python train.py --n_layer=14 --d_model=192 --n_head=6 --n_kv_head=6 --head_dim=32 --d_mlp=768 --vocab_size=1222 --activation="tanh_gelu" --norm="layernorm" --norm_place="pre" --norm_eps=1e-05 --positions="learned+rope" --rope_base=100000.0 --rope_fraction=0.5 --qk_norm=false --attn_scale=0.177 --bias="none" --tie_embeddings=false --parallel_block=true --init="trunc" --init_std_qkv=0.0356 --init_std_o=0.0442 --init_std_up=0.051 --init_std_down=0.051 --optimizer="soap_variant" --lr=0.00781 --weight_decay=0.0 --lr_head=0.0133 --grad_clip=2.0 --warmup_steps=200 --schedule="wsd" --decay_fraction=1.0 --decay_shape="linear" --final_lr_fraction=0.1 --batch_tokens=[16384, 32768, 49152] --seq_len=256 --doc_mask=true --train_tokens=157000000 --steps=4877 --dataset="wikipedia_en"
Each number is 128 + 32 x the weight over its row's rms, rounded and kept within 0 to 255. Layers, rows and columns count from 0. Numbers have three digits each. The size before them is the row's rms in percent of the matrix's.

# layer 7 attention key, 192x192, rms 0.0356, rows 36-63, columns 0-191
073:157159100125131149116118167148054133143081181103121126109157156203137054070154119131170123053136073123172100067102123117135080122158123139177124109155100094157071182082094090107207119112155190088100127078168176122098150100166113077102054126122118175130133115129127101089127157152103157149114148116079134130113134140168170138105139065167155143146121119081127108103098153108129148074139171100129119145126165134182022144102135157060128109144074158217116146113136130110143148134124137130139153107124134137097112156130088138138113099085125087125094114116155076081105138169136163132
130:093123085113161131145131126128124144157081134090137153121158131124160155044132088166138094134140093212127202169162090123151121094119139182184076121113089153116116068097136133131125106096153141092129121119128058176190153075144131110129143154189179138195118126134067142130141157108117103054158093138110165150127151106188155133087146050128106157128170128074132186140119116166134155111096114132172115092112122158097078154037067075148191073160133128164128156141127134139158151121127103100094181113136165111130132158140117069109155120096170163097134095142166081171119113096143120139
086:106160122149185137097142154094062131121094157059064086135114151135107108072146134160128104128147113158169140133128098174114069131154139115106088151110111103093073128119136151121116176119177182092085089069118138127142140072147155025097140109106161129164103099131134087124091160126089110086115140105093156110099151074104143165086132126161127112131107128077096125121064129093131132047158165068118101149071138056110082139079120164134171079163067158186090119123119170093156117136112132139133199105165122145149051143162120141080144101065125128129127110124153079099109123079139130124
125:145133107152078115120128096119162166145148080178087147096105169120086128169125121098098168135075156077100074098062154094102198100097158106045169110114163094141094126194119104088100118146095064156132131100137123094115092158099121177149139167100109069106162150118125117122148145154181147165151100113112080098094102141126144148169103166087100111115063137173169093094162137065115136167110112150076133140136132115145168112195156176092095169100127142062144104105098099147089114105099125101160069139105057127147128108082130136174098158163097081127121143132139212100160115156157095144
081:084170100072158141119205159122077122098116096115158168167139145106151170110120105156107082123166101117143079151149162121127153105124148154195149112179090164077106096136176171089101105110117168112148119147095108174115162106144104076116169140144145163162085137163118168179113173111099139133155108195075085131145103106114106145127121083126125080141118117123090162116099126138138110091127176140145124172134062102114088132123106074154089115093119225152159183194108172107112171165129103163142124065111191092133186142104101051072177097122141088147139137098163150168129082143141091122
079:120096120123135149176146100133103129100130153187132107182104160122110105096093130136177121165175145148136100106131191116105167120098142142137115163137100106182143179165164155140111073119192092122056132197138139117148041180120142114144119097143136137105165107075078167113096158134130107141129095072126148184062108194107129115134110108065146152119113082152167125122115159164150074168130133069127112133084109162179134181175143097144139168102116144108116164177174144112186208138139095145109106085137119184069168089117179169142130086097130075084082108167084169140146104111133108127
084:164118143086133118105182194115111186144117098135083143040139145074108088153119118141091126121098104104168132128102132119071147121161151104130123055154099106160128110087096090136115075085134118096105053138065149120065137170148169088160194111058080038130091065160121124166124140102123160186094089093061126102133084069104155136116097093174114063148140123139157180083173088111124161145116156142092145135113166155168153125157133183149111151080096099121150132100153106102123149138130129116095144134136093157124119140179164111146114093122125145181179118112118147124121111144169150074
075:143095143143175113168145184114165152159118063181058096158109132149156160145088111172122152117127104071148146098126104131160154101123150113208131127088147077119166142124120057070087118085081091132086095154132065159103114130135131118101145132108068145193164126101159068109100144114087190114127113125074134108107163191082149059131145156111129113190123139125163118200128122097129138215136142134164175161139092146131110117144124119145091136132140120142133039136126078156132055165081088145178114132150121123106099082122127139143156195123153090156155112147089129171107175120130110128
083:106143150166109130121138128089100215189065096068119128132158105128139127138085115162081140142167068136107117091119117190084129113109170137138144130121050139114136109125136076107132162140161073161101163085149131136181148131144114104093095083090099103120081154214096191142202195149145097153148132152140137078120096125100148058195160113111108143097116110090093171119177129157154078111122106148140128108170138166138144146228116144149074083166131115147084126110107129137163135198106177151177089119178106113115142141126089080115168135103164127117108127092130085133110156120104149110
092:138140107148111149114142141158178160120057100163112094155164143133171105154101089102122151141124115138069085090073131138105156103104166121075108061155096049128089126173139153108138105154173125086093160101140119188161073127086147168163160090092115096103151123225114151116160135152118208179176144133109118080091106130151156170139063084114112159064075126114110139069142094151087146141060124153112129071200075121135131161157106107116084121101070101137116124090117151131104161106186087167151073119154139126139104077104111138138135133138077133154080143108146098123145153134129166129
086:133058072160091099085130173213159150123104114120163106124163071140143134129167089133108106120071085112132109102101161139091123131062071141141171136192154142147126159088131039126107070123079213122133141097149093201096154182154117151119143128063157117105099119080189128094119127170143151080066130129165118135137175180125147124090108090155121126110120120103077111166119156110098143178145158122110189139124137131114169147182115165114132144140140105113147150062094165178121082122120134118099110142094127191044183143146158135139107137137140165131116114122087160135121144143128122065
085:196170129126132199097097096112069100144136089091098133156137164119102094175118110074101148171157100124135192149152117164127124100181135045176100061141122135161141188112116100165152127096149116121112135142099135082107139098093150071161149176087126145076087113177187089141151074128164139157085164151185101156082154055086150194096148147119178084103137138120165099114149138084133086075074105099124140101144088090116131194105152115122114113106096121116076154134109183160103153157157141177144105167084101147133138100132141125106129123120182084068146143102103154115136096118084147117
078:143136117105158134128139149038108160111142138153169145138114138122124079180090144149121191175122136120077085133137182114107204139167146105127103099079190103141139101171135116134170163149184154191107137165120072113098124104069140146162132201134178057144129180145185136191059114142133140153109103144141130094173129051125082111153122118119145119092135121135110162131194131082130104184103112155084156089138130162127182129144123146073087103108079112131107130089078146122157179138132051152118055102131142074133124101176107137125108142080148112134059100120159137155133137125100102134
082:109157072162076126129142116138146175115134084111124127128160135128110162134173096106148095130105129117082113143156122122153122048127127130160140077160104079130063097113085134150165129139051153118115107083123132141154155130083110123162085160162139140130160092137096064152163164105113071115146137208154116178126128140189123158097098077084106142198158088066117160139178167104092099110136088176109128125087092182118104068084147140110109094140182114149152137121180124169124111083158112161098139125178168106170144088105104127121106139107131141059123167089115029084081160191144095123
072:120106159150113160174156136142173094104100156120117146140133076180158136154093153091103135111093109200116151120097105141103142200130063134184073133141125125151156089164200172149108139154115093112110104066079131123173090067149111143095115108109132099150136164119147164085132153084172158116113092145086126066131169136147102143122113077169134132139156134155133137146159120064107091184044144168198180097067117102154115158101111162137096152078124090092116120119196159131059185118115134123129095153129099104134085094138110137154091107076084179109098136118159076089093167183145137139
084:171148137094073128172184150129141081161124155113054127134138174108115140135150165133162101082147161151155113145181187132083090131139143199110131139068150139128160143090062167133140165101070157105140150138117123114072156068154089101131098103132167169175127206178153084131089120158106066125121126140110102154053139096146121170080150140145137124165151140104181170156133147128103165181122073136122102151179146164106139181043127152111140166131069127118178201108138091162146088131104129097138131162127135100162091188135098152098137091181119102123140105087093113134105165095127149156
085:089139170132169085109129075134128160145116140128163082094150197129129113116101067137066153133173170155117171132043178125156139152097117120146159187078113139101152151110097137105171114061089154155159122081118162097088179125156104117095108142114150136094196112132157079116065104174166116153111123051113100145104109136151125119163095120167124171129104139137055148161136184156073178144110188159129112130129124119079124150146119146103154089137126131115179135099120138139097110115120079122113088130102153110136159190159171128088102106086098142132121200055101208158168130149151065140
080:118124113115116137172164129139212167186167169119173156155146091133150189129156088143125139122150104121123089140117220114149159145166103109111136153169163101159156110120067113117166149146100113107102193126154189168183114116107079167155139123155079176142168096144077182100162125112113140128065115151152114129108062146135104105090105181125136146158083140102179044153099194066096092147132136151127124111111130118070167179132134132140101125122129149131118150148128149073107159177131053084180149155157106139093147108152091140172091180107112121099142133227156138145112111146108157144
086:119129123138129135164067101153142182159063082167145122111176108148103127141101113159145096141189123126171125081085155166091072158140156127132165091141125157097118145198170106111156111097152165088175148103091133091106109188077111133095112094108130163100080124161122120105161090145102098109081188107116131111112114167123151133119070129133131143113105099159118085070120120187195103185170138135110168128152094151144127079174115179131141077193118099133190127103140102120128204129206143112169120101114116158149040118120116103103094121056108108080076148112083113128088101125076162133
078:123140155131145101121177128054111157117095092122050154089162075110160085104185139181136107175139121181080126152087156134136106084180154143117100155102119106121151117074156145108125152139101153109146154076154164155135165160194184103151115100135184114154151162128151109109125148098126073091121100115083138184094158131166125122135124074151156171138100183168101170136149183129127090152174129109163101128165085090047082130130151127142163123200195128146140199162136116129157155147079104143172146125122173101192110173121091158101133113174112130149180129096071126155188109148102153133
077:109179107092088118095089101130116123176074126077120100179055087130092155130036184194212139170156076093143084120096125129125089127135132116120161137087096147188134125137063158135094096100142122101135135135148181119148142079105118118083144123137097077099139144133153134132156139087163110073162110110116134108128116123132093100103161163104154085180141167112110144095126135139097166090089180150134084129170067143104115153145159079090112123144144049141164152132057171116170186153087092127140130150107154200135145159104102085077171156125123151159116128063124099177147145134132096112
081:129117116121169126146113107116152117183165169133144115123155214146093126063154129172126122122142124179172102189127129110119106095123077191135084139095189090137172113043100147151149122146128200132164133136142145146109150104173130131088096117135180156117085060037153086073092104135145075112125092104087084175182145152187130109107177134135123118160104113104101087160076175097112064144220109132156152105116107104114091126079145143092202129146158123145119116097161128126145107094189130121119153089157111125089102140149119162100178103131102133085158108076136121101139114129096146162
076:130156132182101150149121138122150170148137171133116156136151113185107159117145145089114146142112096115142124142158110179144104136080191182103093141118112104175131123127197165135116155184070116120065071140121149129156134141165160093165183086108114112131128130049131155129109149140111121101162112157072063098112153110134102159131162048146114156047102094129160126090104191112081100133140144131087097095109120152095131129127142063134189119085152115172019144083128189092172130118169102131109148099142104058149103169151117128149125098121187160130125072141180156149100160102107148179
087:139093097108184123155080140170170151119211133081130182161109130101123071046128197162163079171134068051167112103093162098130144145122122113144180143131143174149121143159100115150111113156084119170113105121191071108098099122125162144140131177125076146076126068119102116103140117152116150137108167127121091084097061171082122113125109129109132157131111204182183058176144123149143084127126123106147158133150133093175150185150178128137088126112129093112137099146188109096125137189115077161139148142112122201145148156112105174142125112174084117141130128153114094108164153121165169127
091:160161147091159137175084082175157142099118136116093161145106118110164169095123105146151130183129134132166158103183092125148120114138163204141167184138136199105146187121125064093122134114086087108126153080170136117116108161101134175093134143102111207165090134100116148087143127147088075126160153136134104170172148151103200142163100113101125209107159120098128134110142148165172148145179144115160153149154140176166142167149158147185091151159163159114178150119144100180140166102103146109107153154114116212153075105132144187101155085131082166112125097131103137146116152074083058178
083:164060175096106161098154088150139115122134174187107102176085101168115142085119176157188138117146093118098116191225133122117206138150132149148139148155068136090138130166182132135119168149079161143153115123135161103131127118148142131145173150116132036084091160100083140178185092180151122131148120181132162189140111110136178133189124100144078150132118110165135137209148116131147146138159081099130092161112122127140179155175177116157107127139156132122085100165094215137109152171081177125130120102125182163151134152119136100132138142164163121151177117138124140153108096107100170167
090:183147119089140099106110200111152152130157169130163072138146138134150163145183062171119103134171131141135111149159115162180123142173145122163125132132157169093152099096125111157145154133120164205113130137152162083144125158141135151082155155194192149135132109096170126084152160096159163126134142084143132184149064131133145110113174088168140167178062126043117125155154148083118132124090137151150084186171139158107119158144106114115142154158207124137073127099141138165177078187102143139156164150114134086097126170087051185156143134094056154138112157120169163151095174087149133131
084:120147116139121135171115124086135134075092105133165183204173163128106159140073126186142123150165138130140086082150107116125151159113141137154181205139114140103068093159140130120141095102163179173104166049100118153113137164116155118070146130093167103156114120108137150167116121138183145046077116118050137128152140112130126153112131105170083096136118117115106184097154162133128103126146140095125172133112099089110116164128117083095134125139146120140129177061117102089111130105094091122184051152168142079116119150086079073102139065028155138135123171118096125077097134171104066145
# layer 7 attention query, 192x192, rms 0.0355, rows 37-63, columns 0-191
089:133141144127106084177155138106155126134189143057151142089155141112150128147127132082152102106185134171115080162088138108122135138160150203110196094116122106128180096168156094160122135182137105149167121112079091198191132130144091184138173116112105108138068136125226124066114189127145137124105150114152136162166151135118127161148078114153170161155136113166110133067202135162096147127088102137113139107159120083144137170186099158187112124147173065141121097145128134159154178147209134120126099153112148133161180165127135104084144112126174167168132125104164076113145182128107170092
101:106112134149138134175166105203149103159157152086163131114123163143175172106118141146124137107154188138157155161147176180176156115169169171151120147158148152172190153183134121123142137159105110124157150146073122169150166102191138155157151136132101107149086142160151179114176124164162141147091187130122099127172126156123096155177120125119155143086123132156157149099223135188093177169075151148143149125168128139103161136170118153163094125156143094174135167193101144156050158161185108145147117125064173137167193122160135098128123169155164142204137129129163089162140174183152145119
089:097113096130145095172126145112092127174065122083138143114118101107073109099135100124198021135130072193155136113196113098107128099151098134133133129109106118105087096103080078167150097105117123109134073160137142143120087098173101138104096108105104163118064119110105093072138094141109102109114086132103110167066153125177143164149133053149101110121085110148101104151099111108126058152179117100198151128091151117094137144081064119111129154136115145120113078131082104129211141080118090087095158099099158105123177176124149104089113063042135121101138170122097153139125102135097124142
077:166199099116150149161164145115132183144174137104080189130145133138067166145186165108161113107080169150120172095113176139088090066120098149121095154081102172146119097168127091117197164174112091151166127131156184137182113116093171110153189117113129093063088105132152134149162115182118130103120076099065109113105122127118159183125074133092127105081087101160165143153154124187116145179118128107164114115172126137131139132114146182125101140139155103144118108065089132090123144110154119133145163121156119127137158104163175107148105144137136156182101217083107056109173161160106123188
084:152115141126175077140044132101150144079174199089108132105175095123129134184124126146178109123119122150081151083158112101108115108108163108099135151187106099143119135081159145200112102144144151137147138044119138150105122132173105110162130154074133114104175195182180154122146093110155091148101171091080121081154116159115134184107168182119096125046145123070064180123074142168110165167135150138152101150138175154134130163106171104141184186152165098138115149128118147123087120138105126146123113099151149120149110149155078106164133138068151204121170119098175175164126177119146102143
082:110157109118095150142140148130095093130081096122082100137163124195108110104114122090117128113088152141141140115056221218156094162135057071150055123143107064088109175062111189185162104093159127085121130158144131136129083111153121073099136132165094113114139137068141144126146148136115110108136097119112136161130124185068089121091160128173124139138101191125173127126107150128144129118166067122074127122087100135146090114068096095136105070191109129094140163136129121143177076146126061089141175119130083118130115159104134122071137098117154150143156162083118134110103074178126170103
078:090112125160080165088135109139120091111123099158145115061111156132162097143121080149065113121154110134173147148112172105120107169181077223082151121154094141135109138164138113122103129116144133107144130141117147119089106158152121148067068130138130154086072123062166140176116101217118112124152125125148104192127079142097138116104181061149195147157158147103112178105148108149126151136084124112117108111104183105108140113101123115133126139085115145164160150094143124117133095128152120114148209093114118129124038127156149045124087081143136111108173129078082131040159094177132080184
084:135094132104117140112121155144113073156085080136184078123027134129155160129180054163153135112131115157080144133147120106141180134095164116115075136139179137147121066096138164125135135137215172138123121178084123142129132072135167146101092122144175104065110136109106142139161116133145127143113089092102090122140099141180127066097116089136089067106178073154120068099125203156091171140089146144150178084134114136094150088068117169124141130144133125140178118156121128135148108127135103107086166102146162068060167108164136116169077068092175166147127193144167110133130092103111120128
086:172082156152116106145128129131057137136128179126152160134034127093101176139145119119151085086059076178140214133154099147077110171063136151172133154120132120133146139082133091135119139108107058141105074154154119083144154121090134124108151124107173083084121146140147070147092078103104138116122138122108075115137136118099120097120159106134128066115107116166133106125071142132162082153188108120154099117138118136159124141098136055150106138180119112157213101071103119085138127102112123040087143106110105102082158152158152116207169080124172121120112096065132103121114132082106119083
082:146141147121099153093180070163141154138147122103157131084154127132109153097094120126108112188174095182139104141184224144116075114117126146105041159078137098143171187137160121095149105106107077129146184071117061137119146124147118137093107186146107154124106126148132097138171112117103077139144214119101130165108112149129086124121131119147160115108172222055088117141189186077130107110165110141138109110067157128120078150083081095094105119132104137105107124141105060145145124143099116114140120158139109125085116172132143173111078120098121129122077065161142134144125085119187187146
079:120177110131110068174128102172128125170156090135147122111116138158138122073104159155157065100083171150198171116073181111140134107078132113146063171175158133099127140085142118110166114115081137108134146094104132080113106112101084129139136139158143131116106109100103136182084091088105145183173106091118084119134160113186104115141159090162056131104061097142139097172101146145125131133120169105123144181152174147152160121112091155112105106117134164126197120077094062109130129100131080157143184123127153066140097213170128111104147082166068156147107113099092074132071129156158154067
089:148110054130130125162155196178087128107119140099111147144110113098149085116151139116151088141121164096155165167109125078182074144064122159103162142114147113121091157068159086047134073096152191139060097135114140123153113133123135126118087106130142191118171140148117095131156124129115100092091093119107141111163084085176116116122155127133152071069055108119118165168084128133130106150130150122159165120128121162145167095157106167116165137118171145165092106103102109072204081143073080094139158181097129106118125126162126184152142128129219076107142128080081134065162145110118178097
086:168133155159130082118119132140097117175097112143137116115091142143131190183101159134144131141120088134154105187094115092135153142158170119145224154088149171155199179110173127164109111170123103134121064212154112157139139150061131112162146140135119136147100147146137164127106116151147147135143161129116165111120204097083134138112132175121140113126118153159135050089117094161106063126137133124171186122153172093158160214158122177110101107141156159137118138156050118107124116198152182196145120080178110134138097145113148195161111114212158151122113160179152156136154102115134157101
073:106169177083114142127082115140115117156124100125094145169085135151171103089186088154148141146101091113112198061124077150172097124121132196146158197135089066123106161134097134103123084127134111140127184149138089153135147170177135076109159126171109130126143116125142092142138106127154144139156081159141100165163117157113151121097162107092129141150129116070137124094080114121099147158155095084107169077183143164147181126115185081101105123170135145130187079185122129101172074122074097148072065133148188182141108202122134136121120133085065129156144157106145132124128178060148054131
081:094141065128133095126089123119097111147128159148138145194124131168150136091041177083104179180090155098130078108147127181100124155139152180098184125174101139105126099166144104082130109168146101160111064047128134147191135153106149138116134142118086140187142129109130129125226144123072137076172161147116099112156149139111101108149162146122083147119138057188110130076184125071128124128124123095109103165132126159129178135124111145169093122109156187097098172132147102134130090052128136089136141147070122120188118076116131104111103117099134083191141110073072129077107145120136159108
079:139164131139132159190151130120147148140170155129088168168139128106135118108102141091147158105180122122143062157107140181120151160240147123113172149148175121176089103193089173129076138137148120160151122106146146131183120062151138134062157123194173131165100141171129131134182148118147147137168127097131111115092142091109124131149150117155155154101100072130142184088131148123130131093142133199127127155072150159142063147162185136108124098079101091113038049143184112119117082161135179122131133158164142143101129148076187144077120112132158136142082129137133189125093179130134178159
077:069093106114136044077140110081124121115101157125114181104132102161121167153169147156146108128098095181170150085122143160117133084112150120098133085164076165118143106123135112135092147175108105174133101098139087131136111150177122155071135141162104187147115176144154105161093140148122105145182105135141157113175112101117134161117139072134151058106170194130069134149147102142135127117210195115112089119115157084141134163039172149148112144088110087086153143179100122066178082103119154171076174117135186106158160062143164139150165127120153157114146080099089095110122097084094141164
082:167072152078064169158188118105128063114123139164086092127119156098135069161121095139100149090115126100125151133129107084120152081146117115143103152076116083083112159069156163113096106140106112079091071119165103145113143069108107100084164155074126071120130115110177093155129086118124150137092147086106119134172116077101111162142102073100088142130131098145109120137150093156129160050107120168149085065079109119083153115115078113133095083157106152168200091114130169146067125046094122148153141146155107116116207187122141115118136085149106119125187124145135128161088059111140104122
079:131186143187118162157120118123135123129158157097112183141110174153166121161165141110136132116154161127150109147147145150085118112199162109124149152127123182159107067182154110145103124165200079129077152105128158134186101091165116151128126132187081069179147159173074206131125159093138154162139143080150131145067126128087101135137109128124133133135157109174169114116159113110116116093075119114104186110094100106151187091091200135168119086129119111140131118100085186157087146123117155092186092120076126169153139101128120070168173121125108052125101088099169177061154129144073120080
085:125137095180109118178092156148157120134129120102143140134129157149145161137150060147093119151124168141119107133164105119103143164144124106073154148139180160141117080115180139104153122199137056102112104149161136100087130126121171133176149188114115136073073163144135101089161132135106105172177103164069138096045126103135140072161125031129138126092111088137153115140086157108154206127174064121184132084178111139094152137056117201138105164100075122108098079095112081155078131129109104108133152116110146047102142110152130140116103132130146101103168079135194126102139159185105121141
088:133111155099136129061193083073156117118179137184079187145168141110147127107109179115104136148112187092140063109141116140097169113196172146155155102147077137126156101152130154096120183131158160142146172081110152162157181134071125139107125142079052101113104154191136112157168205130140094171083159097147108139162160107125114154135125185121155188145129145119152112148172061115148096149124115149088146173152115129148170174154140137128106192093108142131138171157123131129129148142065127155162142121133181096197173133102140111064152159172124104173117140173150167091148155177175127121
076:101123070142058104102095123167082135065141157102062140145107157134096098141188086092109168101105108144159141113140167102190179108086129169152126121169117133172170158139104160130093140180113135112103129080065111116158156152073111130139097139142149186075186150142127093126141120061148108127052132125132113114139129196125076173071167108101169118168118144149138155100149140087178118144127115133136106162136099142139119085102125131102119156125082124087114191154104071159144165178106070126105100077090177086079145086148082045134136075125144147142105149146165122155094157101143177106
081:079123077087124159134150164096127136056123108140118114110130076153103164170168125122112103107140129175176213130162102147126098158095158109072089113121088102150096132052148202052140138080147062094173170119092107107109120121103115123178108067131155122152096148155136100074141171114152125168171148135102155112140197062133133114122106129125148107141203111101089163183140103166082101082144150103138098109093150148158154118094079144150116126129169124094138121107125090135110086099159120123065141143127126107153158122141170113106147157135105117092204116090178071118220136087147129154
084:140147136084130140144135116146088114143160098177099104124108108133127103160117113145119073104178167131082115155132079143157167169085132181086086084082142162119143139151170195154102163074110093116178122148114118091110094165159153147124145079122156088115107121064170090084161173081132183116090176112148157093112127131062181166148131158088130158106165138185057127113163101135088135146021086114111065115154135092176150085178111140113135109122167080129152093132164123101117161164198171143120168085141122077138117113113093125137095117121139129161180156167154140120112130094129152048
083:116147095136152118099118131133100157200061134148066103134094141138093128162132055105154140161119140122186099157095074169133127123169139121145071141128078123174102079142210126097146085135175176152138140125090174108207142183148113111145094157117142139064157176139099166131138098122157134114112107120111101157109152135115159154143142136116147146168086097126070185127068149117166169172102151106124140131117063118098068165133103173119170127165118177170130119166130122129097167100140133126180172098141155036123126036112107134103129165087092074110149111186141104096188119130111127132
085:148094134165188132106137103153182140142120147165182147151143140127144121196113097157133218167087145110080090112095081134132146140179124151062134155098079120160140106114103147159102168152103096204126088058157155116102142082111119125136078077142093202177144139161176151161144159107177132170188157148172048129144165166156112120132108138098147119134204111108144173121151072121107165130121118125114150134127198104129122129137156164077128157079130117080143101179098096149089147097126089118173133162129137091120154122169117156115086172136179149104136097107151074124133165164081107077
074:134167103075120126167183122201143089142166206114170124145139126148092111157175145128158149101128163121141141119106113115160162083122107156113107143127080143126182099145134125103175111129163094138143172214143141075115107138162106114135117077080110153099149150155149077135149119165157139149150111095118108082136111171126084108113116146082153151117081142115076218140132085172086086163088126085146183078133135217140083117190128136106140121117102173152172104166105103123106128137063100160159116182151106165138129093142123138200033117087094134178097121116182134149131150070135116149
# layer 7 attention value, 192x192, rms 0.0354, rows 32-40, columns 0-191
085:059134129138079030099138134119072111109167157123145131122118101125109091104081141106101092100137156121207100108050188148139097203155113090116119089085137127140086127136122127162113165077185087062145150152148086100163152156125126153146131088150127114116148204157143127163103102135159135170139170093139179179100124108076114120105190112146162152128194133115095110138130125093064127125105134128090142105153151209168106143129087154157094098123089112175111155145174144175188091129120090186106123140161114125147124135160152126101153172144090152123137157113133190151194136103083167110
076:181167096081151117119112124146131109185118103135104087198136153106104190100125158139103128183124098131101101141136100155092076132121138165113074098145184138204147135157071097142128115133116109141109066131135171152107140105148080137147117137134100138158152135116094116151122113115111130092159140055139145092109133151122088146080076095083150066195146145076183125128122179150132113144115142094125184103117142096152110067062190067101094084141050153158125103108088134119119122079124076050137094082130116056150166106107166113108105090118143073094121110137118117178071099178116115158
087:077096152148148029127123119204106115054147103079110156170111180129134147142152123085192143132141123162097148128159129106151106175144119137103140106192141150068127121180136180158154113161154076154129090143083071113125154140095120130092078091163185112118085161137141091148177098076161175159138124100153201119113163139106136151126141213098124096141087114097156140178084128158140154112153149136098136118162100099051140096138131157152161088211110122104151095111086159101117206122110145189119145141165143142101157149151113127137143121145118159138074132067150115109175125111144079138
082:081073091136142166062090119105147123089135145165120111097136039150134112109131162149112099112095123099127122175111119175107139179233075090096167145134157210113091115090121172196185080107147104165147136201122076111100111134051149112116171110157179114128119094145106161102116120115099154160072146130175126107101190103118105086127093131134122135143133182127148105169097170107157141100138145160148093082153146101123160147120121120139137166138119161118152172137106117106163085161098099118184124157162134088144110125187138134103123149183143178172105178164147128187112065123092108094
075:184166111130127149160111121100115124156162153081145126193070139139128144118098115158108132118133177115122124108140099165124153142111135114069121147130125174102088100138082110089082143110108130142085173139133112122169124093213170095087080078111139147101131085110088116042185140120144144094086121138112134132088094112120110140174089174140118113066129089101131145126117136146073148093175104158157119070170058169124099236113124095149077151146106172135158135119155077067106118166083104124144128103151159054144096122080101119080170131116133089106067144155103086129209152149098164104
095:117132055097135103122107142187092143089121138107202103120109097169119119150139159120139142113144176114102151142088121088143152134191072122141122159101172093156094151140140138129116078088128114112130142163138087140107114149071143113220125162165119146138110149123079064119076135196127109086092089149159150124119165147167150154092136087093117173134111197093138095115143144144079169114101087089093216141159161117180128143130104140081154125119124123117119124130189126101153132112147065177160115130152062182077102098181213164124105100163186194173147156098180125107131114132135098116
073:083112097182139153100171155190092137059097151152187122093122128117102094053135136162100138116192148132122075134130143097127102170053126110077165088122107101118092106061119170166107137168081120070151105200136108135109200096107129080154174110124178103103107179135106133112195134140108175087164117106064125125127136130125109113147140124137152143082158122144161144148129142175135190137126120124178097153084100130147211125091110156217153126124140115116089135104099106097151132173100108145089189147151143134129135160170099105075122139187180150170147140110146137092171108169119110137
079:156105088102150080069175170132121168147083134135085079161100186088105163162100033123096127117102173116108125116123099172100101116097152091182087119117125107152141136116116098124084163080128097049133123091113217152144112155158136099129172157122100096135117125118089088164167144080042160097120136086097082138135122112084159130153076072139156185106159076139143101141146111123112142194148118159071189137142148210144134101123075121094093155134164139139101096135137129189119101130147121147085136118121152098143144169119070067197114139100154111167114152151117150091105150125123108130
087:179150143081130111147073154114113129219192113141170109169127131122154184125101122154156119101109149104158163169115125091139160089082127116093167191114151159132118140093155139063116179117105141094153134105156210127154100116101111158185141118124109162115174158139125064088164134164084117144094205187061110123157062144138136148116093147137149117094118151087149145096169145129155160138160114167132148160118110121204154158144149106118126133126127176141157127126175157148079085151143086131141089085121156183151115133061113192192094147177132088138192101135176072102098157126109149137
# layer 7 attention output (transposed), 192x192, rms 0.0441, rows 32-40, columns 0-191
081:140165125079111157086173064120135105123141112224120066111133138090104157145112090060121141090179129160129174132093195171101106104146109159216102068153101129127116124157143155167107113090074142119175128179088150142100143130114122141101129138096131082085110122074125128125120110114090117098084175055139153125088165124085088198104138164118134152163105156121111123132085136148210156124129112111112107111099044083112136107079123068214138117134098122138110151097135151109078133174121156119143137086128120181169119147099122140084119106153123135117102160114130161195102091092131124188
078:143114136119107120150123129134122089180151126058121166155085196185104162070155159160192150165117106123191146119139077099115161162079079128087119183160062154165108160144137142059090096098135107122134142168082126168135155128117140127100107121117029138149111148137072140091150092199126148140206130138131139142133143168131134089110099128159119166108130176146132141064131142110159173187143084144122123074129136200159128136116091105089078140140133155100116095138108079136160146099144118100094128125129179145074130147088138085060139155060115086114148121106139056102147173141142169105
081:120070090165099143121155126066151189108160140155153129130132093129154145118176117185138078121102075191092123106070165118100124120128144154194099099110145115116158177117103140134137117045104076172133113110138078157148095176043081135136128083106074127127132089119173118127105102119094134091183082165088080159150154062120187107136150158094112075225120141126138097086139141121146119137176102135153124212138135140182108159142131124149078121081118130126116100150101104180119073084107115117102094156111110140138132132126156158151159110095071164128121133081112182173136139063140124110
078:155186083143159125132094097059111144131057146128136126080136078147111095159200086096187120084193118141103163132173147161112119201204127191096102072089117069128168153153108155117135105177131098107135115129113107172147106151075123139175072116136180154148115125114156115096086129149140095093110116079089157154114129105100155141098114108095134099135088131124103093132111091111099087127125111071117174163139064114126124205079153074185127124123107144157106065093145168099170084159168093143099170094141092110133156141128165179091100071091111123128125156174111149104133107095122134160
072:144131049172083163121086101140097082096095087091139128059162119180090153117177221142146057140091175184140158104173169094103103117134158147116128135150161091123129130121166125119148089099094178152130095139086115140091101042156090081138135143125120196136099153108134128125124145148124115166098092161084111094116188070159121108128117105149101173109124153133121171120135157110158098110138052196124137184103129114069106121085162175071085107109121118123140112080164093110090182138164139114157153103108105138086131106136143137162108139142144103133138114102042112169155166151100146174
096:091157128157137127109135114117128115124077141167135094181155138132137100107156063134150129111136098098100119137159160168069152195191127143171107133106044099107124147140086160133095105147155098093105132176141123209123140098148085101125116115145122077135135118070119136192061108153131131139055146107149148174099115119116135065183104145105133145154110075134080148148080133117148171116093055103198181115133119157087129140136132103153145098103096160177123175105112184143113118142070109143149119112122172151128047073071128085077101094142051098143132161158136186114074147109126098106
073:172125084118137162044174148129091163106178181111174153122162070110138090183141098132118111152079160131130154183194146145125125114147145154102080093152158112058162124197138094157161168140137092147142159109155141133094078101109143118146129130202132119095127136143133132210107084156121130165131143153105182114165111103142111125138142141138142069129120163130118108105085154145110151091099169093103124185149174099095108116093143101148126163142070147113117175097205129157183149110199174099192088097147083112157096098088181100134143121104151155109098155135115143186089107136138213120
076:105058134072130158124145113133166077157182195110158177115115123122073165158116151189100077187182172170136176148112133118100123117083099134127112161144113158165106122132106113129160149095110186115155159190115126143107135050196114142144141138147164081116127104204078126083198096124156098147131115195148152119129088176211062130087147139136071155105131176091118147112167147088103199142143144136141089115097135179132132087113119069159176161142113135131112172149174118175121181114080100111105154116130165138126132148152117105148105127142122130090134092093122139132116078140127147183
085:067130116160116135102100118157131126140112094084139148121164128166073056133125141082059139115109179092078095147103073088144129143152106069070072185133150157088157132143105090117116106153139123091102170117113177130067146099196103091123155202115165068127167179127112151103154118097174121070130122130209095135115137115140105148085111106158095191089163137065125158136111111092133205150095102137135176105168161172097091055155154126113150108116154139147129132114111109130059153149081134156137133147089146125084156120125146079091134145110083059118113128117170129076152157157146123144